Part of a small language model's weights.
Architecture: LayerNorm after each residual sum, learned positions, biases, tied embeddings.
Each number is 128 + 32 x the weight over the matrix's rms, rounded and kept within 0 to 255. Layers, rows and columns count from 0. Numbers have three digits each.

# up: layer 10 MLP up, 1280x256, rms 0.0769, rows 604-703, columns 64-127
# down: layer 10 MLP down (transposed), 1280x256, rms 0.0296, rows 604-703, columns 64-127
up604:101118140120095121121120085125164113089117095106132132112091112129158106120134148111139122127138102168086156122170098122170159133158122118177134090124092112137102126145131158129104154143131160
down604:094126117143128168169111124088138073137107132081141118137139150146109164171124142121162145136108143141103186142099147096114144135131179117113132153091161114137163160143111106105096175109130159
up605:133127097109149095165082147130167135124062099127106178127115100114099142081133128169136083084110160236107144120106115167116132128166119137085166126137125188129055166143106124147151133193108031
down605:149158128138165147093135149122142150119183130145132059090141159103120081135115168122140155101052105081125175090060073131094183135143035151190124218122180100160110141093162135101192083110075128
up606:116176162168165125102094134120117105176136163045077117150174163106136184192232112122101134104134138134112104137129112155118139149174088142131193175084153158097127101119157141101112124129144130
down606:115144145136095117156095109107120150156121095108125162177098146160138095094131077152187153081117157180089129140113174185109138076078084171132154131140134121132148128138168124131088086130102122
up607:179123166133160152098141147136115156118095164105103158142138136135136179074158150164099155096045069133115134131111078145105187171097114124129163152128100067129139138124156161125109176142085152
down607:108152082128114092140177088076099087157110141141104087090178073165082120097119121187130125147152046092138085112117158119082102102117122139144135187131138202146119131114133084110108117107114152
up608:169137134106098070168165114052148120167089167125177172113142150113149168155157098142150114175151093086132155142137152102107141100157151186082179086119108125136124180102066090125085079114201108
down608:167083102195116107157148128131141111152105145167140085143129096115133201133098092143058121092168213150138123090077124106113087148162058115152157093109130160127076190100136150124179143074086101
up609:114110131161121149127111074160176140150096111146102094152091045140151131149165131111135154055154104115102121122062089132111153099211135122139137107072131143170142122161161132183108133128120124
down609:132112092094155106146144118087233100121106103118064145088058141124113149078109127098172130085094122152102108118141062134159167123056055101132120094171147127161150112111098179110171175165121092
up610:095125169109085117117136161160100133147116208157101107152125074093077094170097200072091165161123088092170145119127142128112061110153177144179099135145134151133204079128171134109117157142163113
down610:137193093132139068169171069096155114046114119170130084072194103136182159139185111127148085139146143142182124107133132086117184117110156129148121103078073122105114125153070105155116161078106085
up611:064119120129132156153115149139089165097190128156134190122099084111128155095104152106128124146155140132124103065143127043133140111187188138125074109077088125137163128082161137117131135129169198
down611:163120129138105091102126109175154092128142118154165147092078128107114170133137132110096151083175163092123144101126168109101115071118132171115119150147147163174134135155160123103160133145092138
up612:199132168109166111098126096115152097127113202200114128117137122145131158085113099094134128144138110141079155135097190141154108117120116067101124132145126111140125135109048095129158135123156067
down612:144154183124161160123163090161078186160145148136098144104141085120135140110105118131144105171098148144130115140120143130137097052206116110134103183160129134152178143100169108172168106161154105
up613:173166131129147163158101127156115056118127128101133122140096115093136193098115153113131120125142115118136128141095077140094094174093132089175113075139085080133152105126134152191119115154170126
down613:107063185080118189152116169139134113114112153135108121153160161101193177069194100163054127104162105108183092125128139120162133158106133106151098140093164081107174122104121087124131179159133159
up614:181060149101175089152193158144120179101136132107150116075147150147132126125187129127098088118146132114139121132155117092134124106126104139092102135160108170128115145129118144174110139171149136
down614:111138166115180119154135098139094148197094140124057100135118138155157084141146095087066152063153114142070147075152134129119165167172066167107164112114091166098138122104086133096105179146122159
up615:117111133114090098160111135103120108112108187178217118111162128150102150141085111127192114134108168179145147150139151117097111152170135081117047074089099056141089106049138143100113128148173089
down615:042114134068126124139112174161087171036166117139115105131147159053122098127127158113143102053096171138141085164152134125081148139097130112074146110112130113126121069103135119159109062108143165
up616:128141135093165116113125152141118113129045139100164152114107106108121084085134159171144161104170147203145160152160099159174111104087100118136169165129086052107095141163081131133064178122191206
down616:069110116187099162152136139134144136101177131082115108143131144149111073082124141110181090134164134159154091102111089152101121111122106101100111171085102124109083124157192096106144110158103140
up617:150121139132131136071123183153123118168153114141092076169082049103131111160087124116114189090112126089181156143176106146105153133123118118083093112116111153133094143182126134130108153133080121
down617:109099096072180093102141044141123102156132093142085108116110159173114123097132140143140125096083120136146134107148111133053105147084169108159122100161167108088106126179099167160086133133161131
up618:125131176155113070161116164142119153179159137167078150195191154136134100111146138129143110127086128111046103133150087149132140138122130146126087143125144175151187110100127159159131179115113139
down618:105135130131157152107154125135144096162125103159120069109133104065129164111171159172119131132132184152125099135129108133170127109111082139125158107142132077086093107150092118144076083126138118
up619:152178104077138173105103093041164155154149063097176105158107068117142134097125097089136173079118172098087137156145170181100112163164102120172095095184191142197122148140123133185116093148131136
down619:115102157111138111119115136086111151158128123087149197172134149144112077163217103115137162127104166124106138156159107145131166196136114095135080101095145122147117140145124081121067131156163135
up620:191137147156049090148081132153116131137135092106104143124161093172202154098125103187113073143116198164133165112128135153146172120105140172143068107074143150089127158139148164088173106145131134
down620:143143144155150128126112164099137122105165114158079158143128120157120180171141141142121116146152188104146131145137131121164151152110144088140131176170089137152089092112083101109136093129096098
up621:129145089088089137090120131194144109136105113107139152189134093113113124154128103076141053094138151135125172121168140105147116200134131178114168089109101172153117112134117110096119141208134113
down621:159167082117163137077099107143141129127115124160176122109188094129093108136145041155082118135194153100122168052155128113075154149158143088197114173133148142141142094093148154128088151168146114
up622:190062100133136102125177138097138165169106094146143086157118125141118127124186091143143115124113154112121079150150127169095120124115147119128136187051122103115063077162148156177140111156133109
down622:179071119094108128159123127151129137091102093119105194100174141063162142152111177060154098108120137137142199161154126134173144070110154143150163137121097184195219186087110102114134101143118085
up623:169155134185095125145146118179130118117125172168134143160108087128116138082104059142145149144125133187130117135186107201135138128138121120149121129064130202184072106111123138157151111162169077
down623:117147161139174066111138152117103166183134094113152122109152135107096068170160081142146089152087149159236066145162053061139084122114135171135149187095072113159110160120150088131092108169111107
up624:101113126103119134141131145083175074156134158177190115145163067100134202125039112159130189148131080103162131168190138155138130159160118111163092163127111151110162121105172125150117130088149176
down624:144105158149137182086177115079090117172088152166152110117182073109120205157147147086096088160143146115097117149142124176149150110079137066102113121180140149147137116155110132124161105112118191
up625:156124093132154049127080117138085169180145138073130091143097145183194173105090108082179109139083128190122145135174157093098164084071157170114183119086093167172091131129067164092157165125112160
down625:088133097097088138109138147114136134151168133119116166103174118149133148140095158043116132185183097136122178130105145165122105142099134150152106144135130094127102082153133144157127135160203109
up626:075149162129085062075160135136164122141187151113139162131129105113127176154150155103107172092167142118139120145107138168108087120096107039075152132119127141179136121139110161143107095172140076
down626:097163085103115148111127114070135144088080121129209108145131112098159176155164095118067098144117080153149061141157117124137104065179122100109069148121113107106105096054142175164172120163194136
up627:112123132083106144127110126049094122107087134156139145134088095099142070121126116127061150140126185139123208096126111140181098118112123139146149150121115092086080124113118173117207112084189150
down627:114139101110124084136159092148127145115123125064126132078131097129128174116105124112097121191101104162163144100120124109127172141127108138085150082135128100172186149131199163129154125102094151
up628:109149086124142157237131113137164107101125115113163125123146125057105142100163136060114090059109129127118138106135090170171155187105178188086121111105127126160084099151117113163130131115167116
down628:083124117115167122079096167157081121144141139132117158133113159087067108096149113112107149132129134156162076086131150107034145100091186108128142094129095127173163119167151135101123128131143149
up629:119187101136129149134126075119143167125124092084102129114206137141129121162127146098144159113135168178112129133104102075097104117104153174082107120092100128134088157156167172165121159097114142
down629:129073135148126078103120124126138115084109113129095112115146193077132172129101146159116110088173110141139117126153115082149111104104169109168207135186146138174086154077060125147114112165095111
up630:148132057141111104109085131138178129107136040149163150119116117128102095130094092080181153189201170202111094140054139121071117092195158114127147115131141127185111100112135091125132128160141149
down630:090117189162116156055106168107122081130154211096131181145110151096086204152119134135139112071103117146117138131126162089056126116088087116110124097138129088117144109138121158110078106149121049
up631:081177117174136135148116124143231145185122188151151156120112057088142158121089146110123120098138106114128110149135126148130169110111100163121085130099112146102109054148099202066152140106075112
down631:142120182120114119143153094156137131109133062182116124119108146147164141140101152145132121125059121128179184137098168151086112107138148098133147129195120079102180142099139158111146160110090191
up632:122167134166115084103134143096119111203105135155104154118114122129116127111105149134123146199091113123167127191118131141096146082133078196074076104152134162177113135061161161137098147108106144
down632:148079165123057126099159080134117158108097177090135132125082153167121131202135127131174149154113164106140071068159120120188094166128109139154135141131121139131121127130129127122129139151142184
up633:136093123145144175066169138112124076087112167097147084165155110097138144113116113103096159132176091089171151126131034135156145135102202125144161164137149107107160110086135149088082105154142127
down633:108164139163065128163140119136119040090157167112087187130097155118095170132148175115127106163099113113121125065176154138157194096089068163096162116159134123077093108117110162172087080110117085
up634:135152126147130124055105174126109053163077155085131107140122150092081157120145119154098172101145112148113206177134131164075204147136169089113155134167208111136137185120120176150079160139133096
down634:160163100169051175109069118138188091124119197077147180157172096165143114185165127119064122132122101100124143117124164146116181110146094186143081138087071108108110119133130198151107193094097121
up635:151087149149158196126115152175126122149094123120105108113161161136169108212190098098162161136191114170096082124127138114090150118156203161165142105143161067133116133135134097156150106078127088
down635:128152136102134156106141184149102130076131104126137141137130112119125134126130092089141159155122100073108106056125123120126123136141120160084129123144126153154139151175152106119078116134178137
up636:141161169191135093186069117115099095098085094123144136113111120133152115082101145143140087067137142078148173135145086167184109161082144138163146166110140109157192138157116110122109098192117186
down636:129142179076179110190187142135134153074159162149160070113111149114113151139191183129081086147121153162134147100123091132142124073139101144159134100113113099118114143156145128135109042131095069
up637:134153153104054118140097146129098137055147126109138136117114169168072125129129045078120125172108123143134114170117068108147102166130114141130136098182213148118125118161122110147144142170107136
down637:127123125079155172087129180142137114157103123135203149034126104142091085128074154137156128177128137125141100136088091156091125119088119110163134152199174101179126092104146095123159157072109096
up638:108096160100094089101077107080101140144077148161127111182129189135126134122198157102072112098198129185138148140122086061101114136068163139090136120156121105141121131084086134145157118098078117
down638:135133155117163090130108157116165131141105100113095137124141089111167122177059116147117107111092143132172096110159142123130142094156089151164152196155094121104159132119111095119167123164139144
up639:177185086154131128141063140089115133120101059157162131143091123157076135110150130127080150128125128168155134069169105154092152129152153097142136120183133110092139135136166135120150142087147120
down639:176196108165088125147138133137160109129137105115100118106115110210093142114114171155101167115159097113096140073159123116161132104152112081153146189093088151140132079098119141076152152136156156
up640:102122123141145082090087141074095144123167186076154116179131160080094111108083094085094128147105167100104140122174185182145127145142167170133115093053060150121119112088122099124128128131112089
down640:148170112087094105079102152103123123163132133111127127108090115099118160129154087102143145168184109110159109131139146177128122053153092154149061105140183117078147128102185114122092117110149099
up641:130148092126158102132147094099145156107120174072148110138125145222080129121114145104150117055134173096130134142132116130139165146107138150169136142185159160177143082125148143166145095117130126
down641:169097141101106112149148153134116146135147117120157118074158110152155149129135123094136106135134144073109168166165084120164196083158200093116194145128149087109115222139090087117081120186210132
up642:158074162121131140142127135166163166079102101091062139147125080152088070217156160082067164141151146135137125101117111166129123117147163149039089104160124111121145085137125148133146134137200071
down642:135142138154127127074191068141214199114126129120149114139105173138096127112102114179111170165168122105156071141123117123119107092139141175095129102165152128183099148144099094134137119151118091
up643:134121102106095135110165106111107148105179039149125069149128146160118171082148136123120185117147159146121149063123165123121131089064067126111097137172090120121098155113179139119202114123095088
down643:063145138078130112113147137193112076154113051086172078084111116106116125148104198102122100098131147130130132133098166117143109127177142083142126138110147117036120111090080148185052082110124107
up644:148133112083123096124125054117100098070095132143102155098122081107176197156148109146148120105154091124075123175122136126134158131147141159094115119154187130137111177117067121184076135130129100
down644:087069119119132121159119103132102110100121171164149134141161110066124117137081108161153158178208108111144055153131180112098146127122074165140187158151132101172108186124085100185145163154178118
up645:126143135141033189159145108140095082170133138111119156158104092142140124133123100134115173104158117101096098067161188094139142113165162117156184088092073120117117143093167165106074104079106118
down645:113153096166123121070091095088144138075128192147085081151157109128110077126196148121097171143110101103119089104149143133139220072140107189050137130101125122133153127178188163073152163119125135
up646:148178097144085080198155115140130152154129105141178119093068134149164132080139077131077171075136157111134163102132156116057117070129142113182119181119121105149142127131131175206118117125138075
down646:145136101148147079129142144065138102084102122106186193137111149148144130098115160126149118123119107154108182094126160157082139113124088121071114147125122144142160141115137129125134125119156124
up647:138142195165163118087098186095115102139134174114155106147168154087126136142051133073110100132127149124158157068064110149128198128066144150165082158123122143114121134087123114199149087092142125
down647:155137124183121134104143130135134129102094106106154150162149217114109145165120091086183147154142162148178095097131101125177199095105143144106132124126085146182123109125120119182066061152105059
up648:139116124106182105128101113159039128199181128183086102175093099147118197124141183098075135099157174108095131103104136138149094149171149122108074069122135133140117095091097132144096187133131161
down648:151069149167058042136172078089108173205125127097137093085127143176149106133139134076123118095177156174126084136109148137113143127136084125169087079167147158074121155163166087128089101135105095
up649:123151082144130142129101178118158094102156143070109132153163105123135130111130124111115111091087162131158121088104131139152101154153092088101138127108094132167136124092169152173127148193083157
down649:183173147159153113130103142140137168145115179149160113128115142157079144140148092132138090121141101108127106071122145094105120102119160149143096146171138164095159155147123079079137126119133112
up650:137158166105068159079093122094182166137132149106053104101124110156116108116157162152137120081141128166134124138114105126147153132104159097182180094114094127135128147166127130135061131075048155
down650:103101106176119164134125091137138137116166132107126132107103131184120154077100079097126161117146165116186169195120116088053086121158128170140132046133145158154082151102130139093130152132094112
up651:195082119189134091105113147138131085129061128124111054112153098076088153159117166122127124124090140112147137174197135117138185102116116147090156118110104131110117156130085151183128068141182140
down651:168094119083153142085123099170051072072140110135057127147145067123125122161125169106089122103170115152123157099074114099140100150127098084131111103094139184102122168123124171160085080115138147
up652:103125158132135097124204180133128102061115128146155125147154103110123187143095172094071126153064177134122068155185102124133172133164154123163147103105118098119149118130189168064121115140112118
down652:133147156128123144105127074145161153140156126184111141022206094133138141133157170115070159060145156111232076190132106084098071112166140141166179136064130176124127144113131125109147214173077086
up653:174127132136172141150114092096155177143093145118175137149179121127178119091138110118108105141149084119103112112150116154183179139103113139212138125153131088115046182135201170074200123179142172
down653:097177129087160145160132120145112071113137110139104071157147152177129147128182082123113101056212070151154138100098186033131151190169132106098122091115146117139121144102087123149111151153086097
up654:116153133155120116085142119149112126110066086136151132119105155114153044167133118165092128172147071094127094157134107143147141132161166109098083135092142162104111112086150135101069114132118129
down654:169152108124107124124097117128131108139152104152140143089106075073127142166102169117147132115144136135191092194118102084114178137148158109112087130126134133082136136107093089154111097159168170
up655:110139121136154150114203111115150131095106143177181178110115077141170079118182131125108084164096135105097118198162105118155153167128086103068153119139073138105130148047138139143081116116148188
down655:165138122140100114164194170210135107133114166133140132161112162157167148143123159146088163172168165074107096069148135145143080148133093063164147166126123110098141091118152156110072132107130086
up656:148147158147088119128163161161193122120080121163124156104167171155113136114137081188104150196090134098115163125147105076079157135145067040119189080160122097158074126179056118165155125064168097
down656:168132098123108146138160138095126143160143167131166063145114161117101196095131113149141154108127111170089095069105123103104145144124140066111116131145145134142102122143128074189182105077045114
up657:117106099139131114083166136174136146199109134154084163154168113081160135097170067157106107100114137147186088087163155098132096109143109101153137094083154137135073104111114173159140061167128121
down657:144129160101153126122074138109074141101098148174117128114108111119141156161122109123129144130133168160106130165139074159141188133109072179108159111182137118129156129097118108107179203117095142
up658:151173158129139117138113206134139135120113148132141139092096144109118151133095147106153155112110193172112146152157137153162117100133197176124143099173165104123188169132094128147162165148100104
down658:124085133142122135180094126091142134105085157116103154135122085127123132127132104109100165157046154140166117118151183126137075128176158141087155168131132158131090123025110159154153132127137151
up659:089129142114143136101154129140066128144121113146103132173097115107149125146119137118128122097162118107124148133098096147148164115163140102084134102106091162097152129184106097141142047152122120
down659:121154137095143134137148133157120079153093145101089163116141158159128136132137129074128108104091092102113161201076095173135099137132133098092163169125097165174169173102088071138128146119161119
up660:149074161174154098082087185145094077107144107106142114093155172203138158098159133058032207105143100212077121124148104087181070120134089067120132083126092123164123114182120133094150174098159131
down660:128096123140217149133115143103126087120123095140121092104103121121193083161145179143122111113129113148102126140171161120166125071131156147106057127113133193172140127129104120133075141123149088
up661:137101144117133142098145137126163064197144094109123187156119119158172145110050121118083152103091104037192137144090098147095102143110122129164128177090104107163097146176223116116139142125127139
down661:116136108122124143137182143136066087175224143109172186093081177123134189132184130134104092091139133129180157067142136103159132081210114045133118201116091157119118137099110184148077139145128099
up662:154153161156137130057040140154190127156178142110109114148117140174086094112155137120143144145150145114107130164131069092169087147157097162081101020088118166145129132147173113115148146091145123
down662:120089152141187069136121130136153090113183136180174119177198095154106140102132161099116102141109053122107129137129109096111100199130116071131086160071188117072122151058208078144128170130074173
up663:131096108080158141082116137049167133118149081112112135154187163021117166100122152128174133092163138162047094107050119154104029161174129117164130180125134128114107105158147128132143152178134123
down663:147152167103091153155196108142130081167155131080157152137145139079163164100173124123149160166051172128069067155130069193112131122192089134101085110122100165172180121178139125074127194132094125
up664:099124148090094140101143167179129117133093116120094180149199177154112104110121060157177134110137123146162112116148100143151119096103109067189127170121100076111163131128117136154134141121128167
down664:100114185125055071152100158120176087116105125151075130095125091175118138170174114148133080154156123123153134096122120141178123134153112121134122179111124112091133131118126146162178140133111147
up665:116105131096099106142126132170066100153166142151184123191123104082110172182100147165162084160082129081146122104135203144153151103146130150128147104095116060111137131118174137074142120097200193
down665:199121134124153119146068136162152167076120209084132122128062106121160133060159119177161122133171122137137131062092131147143134178110105172153125089144108120100126160146112138168152159179120118
up666:127132097130125145087142104129104101128123144075085157201110151163127173190116155127125099145170101172143190134118128130111132103059134132110172099168135156083144116157107103074120133138132181
down666:053094197137145126099115109158109136141092106138100168091138093130123166150093132142128122169164123095067126086107162113116145122145111118183132173165142106138126124076111128112130215038109133
up667:133172113127077115139167123145100123102104125130082132130138121081114156113174133158143133101067168158111086128138131107063140128146249189156161073049146171145170165140133161142194078100107148
down667:154155122132129196071131158111169141149162118091119152134121172175082118174093121101124085145113127077114170135130128172086095179119121096123191140144079126124111081123112150123119166175145124
up668:151054087103131093132183139061150112134095097120114087168128126087130162153091170151126134160091103128132149091106137163108109139127106109107134132116142135166129113121163131162129136129111129
down668:147104115143120127108159126161239116203132107111147146120114099122074128143106109117092152116106126145111133139148116065102082109098097089129164109136154077110090143156152127112148164173109156
up669:154104067117128129152100164122086144107089124116131174132118152169169112082116171135168177144163148173140073106077063111157133131136160098143168110093134131176133132126141099087084102127107121
down669:093077150115083116130132140084172126105133150118081087126116130120140140069143128128110122177143107104104113140134088158116123132112122103120143118128168107120045108152171133128099143121130158
up670:093123166144141132097066096147158155096155155151089164125180174115105128114161098141193142134151144141133105073111119135113116156183104063125125159158151124100092080149153178129131076106126119
down670:181103112123091157153162146161144119128112138140185149092108189156180153159106113144129074157083144120059112121134079169168113081150140166108137132120168171074081127077156121122104128043111119
up671:144137184178143115107134139132085104101130109175109101107092110163128096116075060076132078126116105080144135113133125102147136121198130182151107166103138123178137110104138093086145162130152091
down671:126067148154121130092117161068138144179142189123080148117146167105125138114177168129127138132073125125140092179142123177140111124113148129105149111114120184149103091103067098160160092152172128
up672:139082112136179102163137109145129152122130156066184127134062176168189109111161160076152057132073091102107116125093130132145083125117204075091163153145088130135148074151125181153136143155157132
down672:077113188105066121142122105147075136097109101151158141126169151142131096178056113165110150168064164122075081124155127184149148110097102109047102152098058128101110107083154128047151104148148091
up673:110185134082113158099126128112135097136166131165169131162128168153134150120122088115122116142101093169132129147133121130130147175129165169099117135100077117141084086078122131098097122124090166
down673:165133135110097145111122120145112164174144130117139069065110148147148117136109175138082111137152149095081078163086156175118057119154110157121055111081140189111140126167095162151145144123112099
up674:159182125168129105071163167147152158106109129103179150183073122105137129119117158087123098153102134139144154151129127173169075095151127123146119152139109128132116124115138170129123150192111122
down674:118130173112142191156119112091210185099187169124101146192113146087061131121122070131153084094090116129109042150150096182136134148103152185088106153127163166138111136191132144121137117143145150
up675:107125155092114188087140103121162107091087141154095144130183129151086148217156164100101085130124153110128164131144102091164129101076166154190095140134086151091084167106094159164108076136132160
down675:066081048100110097147082109109132168147087167168103129083187106113124192137063160116183130100153118134147113127103133137139107140145132155091093095131073065126096106142099191175086124122095136
up676:082166166149166161138155136085163094141194167150133126122162172167111133123122148169098117172169168146123109091159105101107158149138126123140132103105075152130096108111083110124081075077158142
down676:138125151083227191119209144172104107088173132197153088113085149136111120145106119167140112108219119084115170182123113154100162080121143073132160073153056116137211145110068155116117066114141134
up677:170153107098183076086085131127142154085195092137121075134121125151131062134118119155108098165190170151147115047141099184036140127114048096212145129148146152133088078185166146119088154156123126
down677:232148086129109110163167160162158126077041143131089117156115146057136115056064188173180146110138056142135148127118174119148084127088068095155166200083144216177224114128100126119138158065153118
up678:151070113133073106119149150077138209146116153109167144115125159100105106108111172160113084173136137160179094101125147032138104093133125155135127170120096119113160131133113099168118092111174154
down678:135166083139157093098097127143143134126141128094129102139145163195179126153064134163136155142162138136084139076117076199083149112166106110170150124213194168111099175132161120093110169136150118
up679:170146151195155187146085138134072141072136072141124130078107117114167135136143141131082085157133084114091137119142109052103170119128183172138158083078188118147120115152149206159119099183187220
down679:148134111134165140134148116103123183103172145140136138113145114099084102076121173159065122217091108105118150139139137091090149170080153108122092167087170145135072119144093138139173075174145143
up680:141164185149115115106148181124045138120120143157172153145093145129149111156136182136189117130112122121125128096123149116129117040099109150148182197109133134110118175104163143097075169139093189
down680:200079125148148153107091143135115140140100114121164127084232088137050155069167126088112089150095132132066102121152169152149122090141096184134035159097102131157075143180118135164149157127138053
up681:133125151155157134163155098178166098126112124154133151122120157128159129163151105123133163086130107132085132132135164129121088099128081145161095160106154117071096057146113077095087138134172109
down681:141133097115063131175113110141104163125081080111130150088143152129126089155087111133104107148107161104191128127096161165144134165101121136135117119093160157146089137170072050108114104126084138
up682:201117117182129077085143130098159159118106136194146135135150094171119153096128145143092117114148131132152163157103141084106105134131058112138112161120110121169172096069134121084162104118158145
down682:145112100154054096143198059140116083083159094175114130125109132114094158217173136123102097099108104113105151081166128089126158108153136109144097138076133084067089094068125106177152091127092121
up683:133168181066151115135161159133115120117139128131104093069069118158133143143156105140145143132148069157093171145087137113071050146185139115101127111106067123090133133104091182092128129090202132
down683:151115192073145100184157126167131151153144164137173081083121133129143114109138126134118116181149118184169165116106182052122094105143078142133154156107123088062157169158067181136092116074088102
up684:170165075086076135123154122139156121127103140163164169119084161146103123192149135131082180139100225109119168145123198080131124088172127146108131139173130171071123144034123114092131165136086078
down684:130227145118163106129072117127189133095198147131120097099096113086161091132142082166133153166169130103137044167099135122071128118158135116153144130082138173145163071187105162083131106114144180
up685:158154112115209118106121142173136168117169139147095136096101095173134042141154128072147137111120151072152153089141107131117094094142129131193167145120115124123129146112112074074148097146185099
down685:108158134156127106116139100177150089151130184129135108152140069150178128181145161152106180099146142138094125165131098184175125129164091093124162133093139142138133130125115119155097239142111123
up686:121171128121091148127169124038075168129080152173101198073106071083141167101108147081155158146112230134101105100100193115122145129137104108080176070090131129199135110108079142086130125165150137
down686:080101126141071122110158127184158125136166116136193131170081122151115168094117120094071115082192211114164150064104108114130133079145091108159107150115155106175119066102183146078142080154131071
up687:172147121163146171143064162170131078112098161155118174115133174190093078157165160114127097101075123138139144179102125182111054101130126147130171207088144128158113144103128150153172123084176159
down687:130162100071203089145104066134126163152117153113112122118182155148074127151145113154088117135093111084095101158136096101110129130119132146105142105143122150150040133083159121178169064110148124
up688:108070147122116136100102109176126078180109120118130111071120104104112122137166149139089195127170137119172098088105135146155075156140150132128150121157146118131092105140130174116157112123102126
down688:089123126147099167104163120090115133184136160134180176074116185133122200117100118139115104144143182129164149145047067132155071141136108100128115142124098138122140155098110123060134196141098123
up689:128148149109149144100134099142101076144154130127100173120143146131100164039145110113128117138112150142122165165149096191117149117157105145153137068112149130107095089161147108141147132092083175
down689:100131137099149061189154116126107137134079040129128139096070076143154108149087106091137112112107108109147143140142090139139176097184110150168163136179111120087165182135118131162107135083148173
up690:114129111096143098115104157148160104151145137138176065117122118127137143095130119131126139134085141089129111157130066162118195168142098127130091094138131150118059047168168142146190112135080125
down690:120082132106141145185131075140107117062123116136154078119088097090093150127110122112139101111119082116137163161121130113140107090178131125140143155163119096121171197171109112142144125109130152
up691:108167175147155102151135110099141078053125108155126106136119153125086151148077097113120088125107149115139112130146137158190135121125167166109133149086133144087098144147143156120131099125120131
down691:137155071078165147124076107093152142167117120164144135140142170145208180142123124165081155125106108086098117106150113177059120121139115147095093137134161104101200064138148138148137121128149076
up692:127162132149127127147137127081105092127091138076141175130164094138144158075120176120102169162120163072108101152089135128170133107120073167100101135063108130088167164168112116177113138105155138
down692:104109131141115134085147152106102129100074105124098150140155121149130105123067138144072113094178119151139133116108070079136135056132164161098174202154095180115163138126106117093086136026099121
up693:127113085066192120059175136088106181102126149090176116103158115169128125129105132105112070142118066131194145096145132128144125143106120113084106114113104165132118146111140128098161144160184097
down693:158110134180138137124069114134157157156151139116138116106152163104169198110139042131100145087133124104100212152119099133142145126115135163114109118110114170113145151074132154119044110169163168
up694:121126143070123172158146097125124112124066105092108126090133167130108139082119105107074079127193109127167092147125108121151126129129159075135186121146076125118155122124190085136110158093051133
down694:072119158126143169149125115115141075107139092118056112136131142140081099137136104123098176106129140098112136143152141080148139126092082153106109113169134148145140089109129114134140145119109093
up695:206123166159176130178114177156180093144175124152197134116139112105148127092121159151078133185122077161099141151115137150151096043095120071153133159082109105123096093120142150130172143131109205
down695:173036130180102150134133100081166154100186108075131048108171101187178132180114049149110079110111091108111115086161125096154125080107064159149096131151155154075125099140072079048177187122063090
up696:148089120170150092151105115124146188137152132119095119101076122128132086029135091155123159099047096090106160143206175081116063094113146115129138155148152100154144178117069122119102153149189182
down696:107092104102108068168083054098090126107118177112132031131104135190127100137184125151143163115117066172113121169109180047105130147103214104134099101141167154158155128151126134165154117117073151
up697:103092170159088159148138170170124156107154182113153138136117120181156162116108117114046136142059152109158153141096107135116157140115183098133171146104137150147090107116109108126133104148134113
down697:118143136157107167150130149099150071109144161103112135115141110145129113155147153149098175112113119106172121136154123103071166113117091112123112141108126102131131110122082140184101118118138103
up698:153160145130142138089104161125096133153109149085144165132107140098145113126093138162113133108081141132086128111173141077134099133095150075135129081103121118133129135131192152100166069134080135
down698:113149123110134082080165109100172126082107126151074110180052106104181149091071105164126183125164173094120153130113116123104157190152116129162167173161159113122118194098089127174098121077124095
up699:084112185094201154130164106119117168176186158189115121100101113126169076182140117125139098125124136115128131146080088174155063105138090131163123111214088094160155130101128151093091141063065150
down699:144101083128078129108136117124162184140190112154171107131168169151073051066182167161123118143113112106161150110139076203124100131180132138149087105104107132174107115098108120139124135160157134
up700:093130140140174133118138103088046125133180115130149163092136113124144115150139138134105117090118138167096087141178117113160144108102144140120141109165132107139096136091132176147143090121077125
down700:162111134158137077122143122112105155044133146148112112119188109162126143083122172183147117154113079127126121117158199112151164140149128146116116173131168123199121116129140098080114113090129160
up701:069124084111113108173142186120130095108113117165109154168115121145138147044075129120141138086124093152133133177086153122157124039156173125123129058153138141110123134130132103116133126134147076
down701:143131118064158103132137146092100168113129139157209100147115093142078127112107110134091078100154147131114108152093156115136159129117122075135151136157129123112171093128136089114160178093141073
up702:141169081126072070129135147124179049147072064175156117141167097126107134110101072127143138085183166105156157109159064155134103073120127086144113100169141083146139144146130126108118142125120106
down702:124111111139110119114150115119132097105126182104123177157105100148108123209065109076100123183112059167121075132125113121173154086160112150195111118107099099142109095122185168158158065149147145
up703:168172118101082131120093149129095071158076116167107140130114077089075139128130079154083107078178094144048148162183145164089124111174183191120135095135111102148161118124159130132152110113153161
down703:038132110175186108098153163132098098063146131145067099092106161177184163144137160168152077106130070175080170090160147134184082123167106116107103099156152134131164124067131180173129138150197191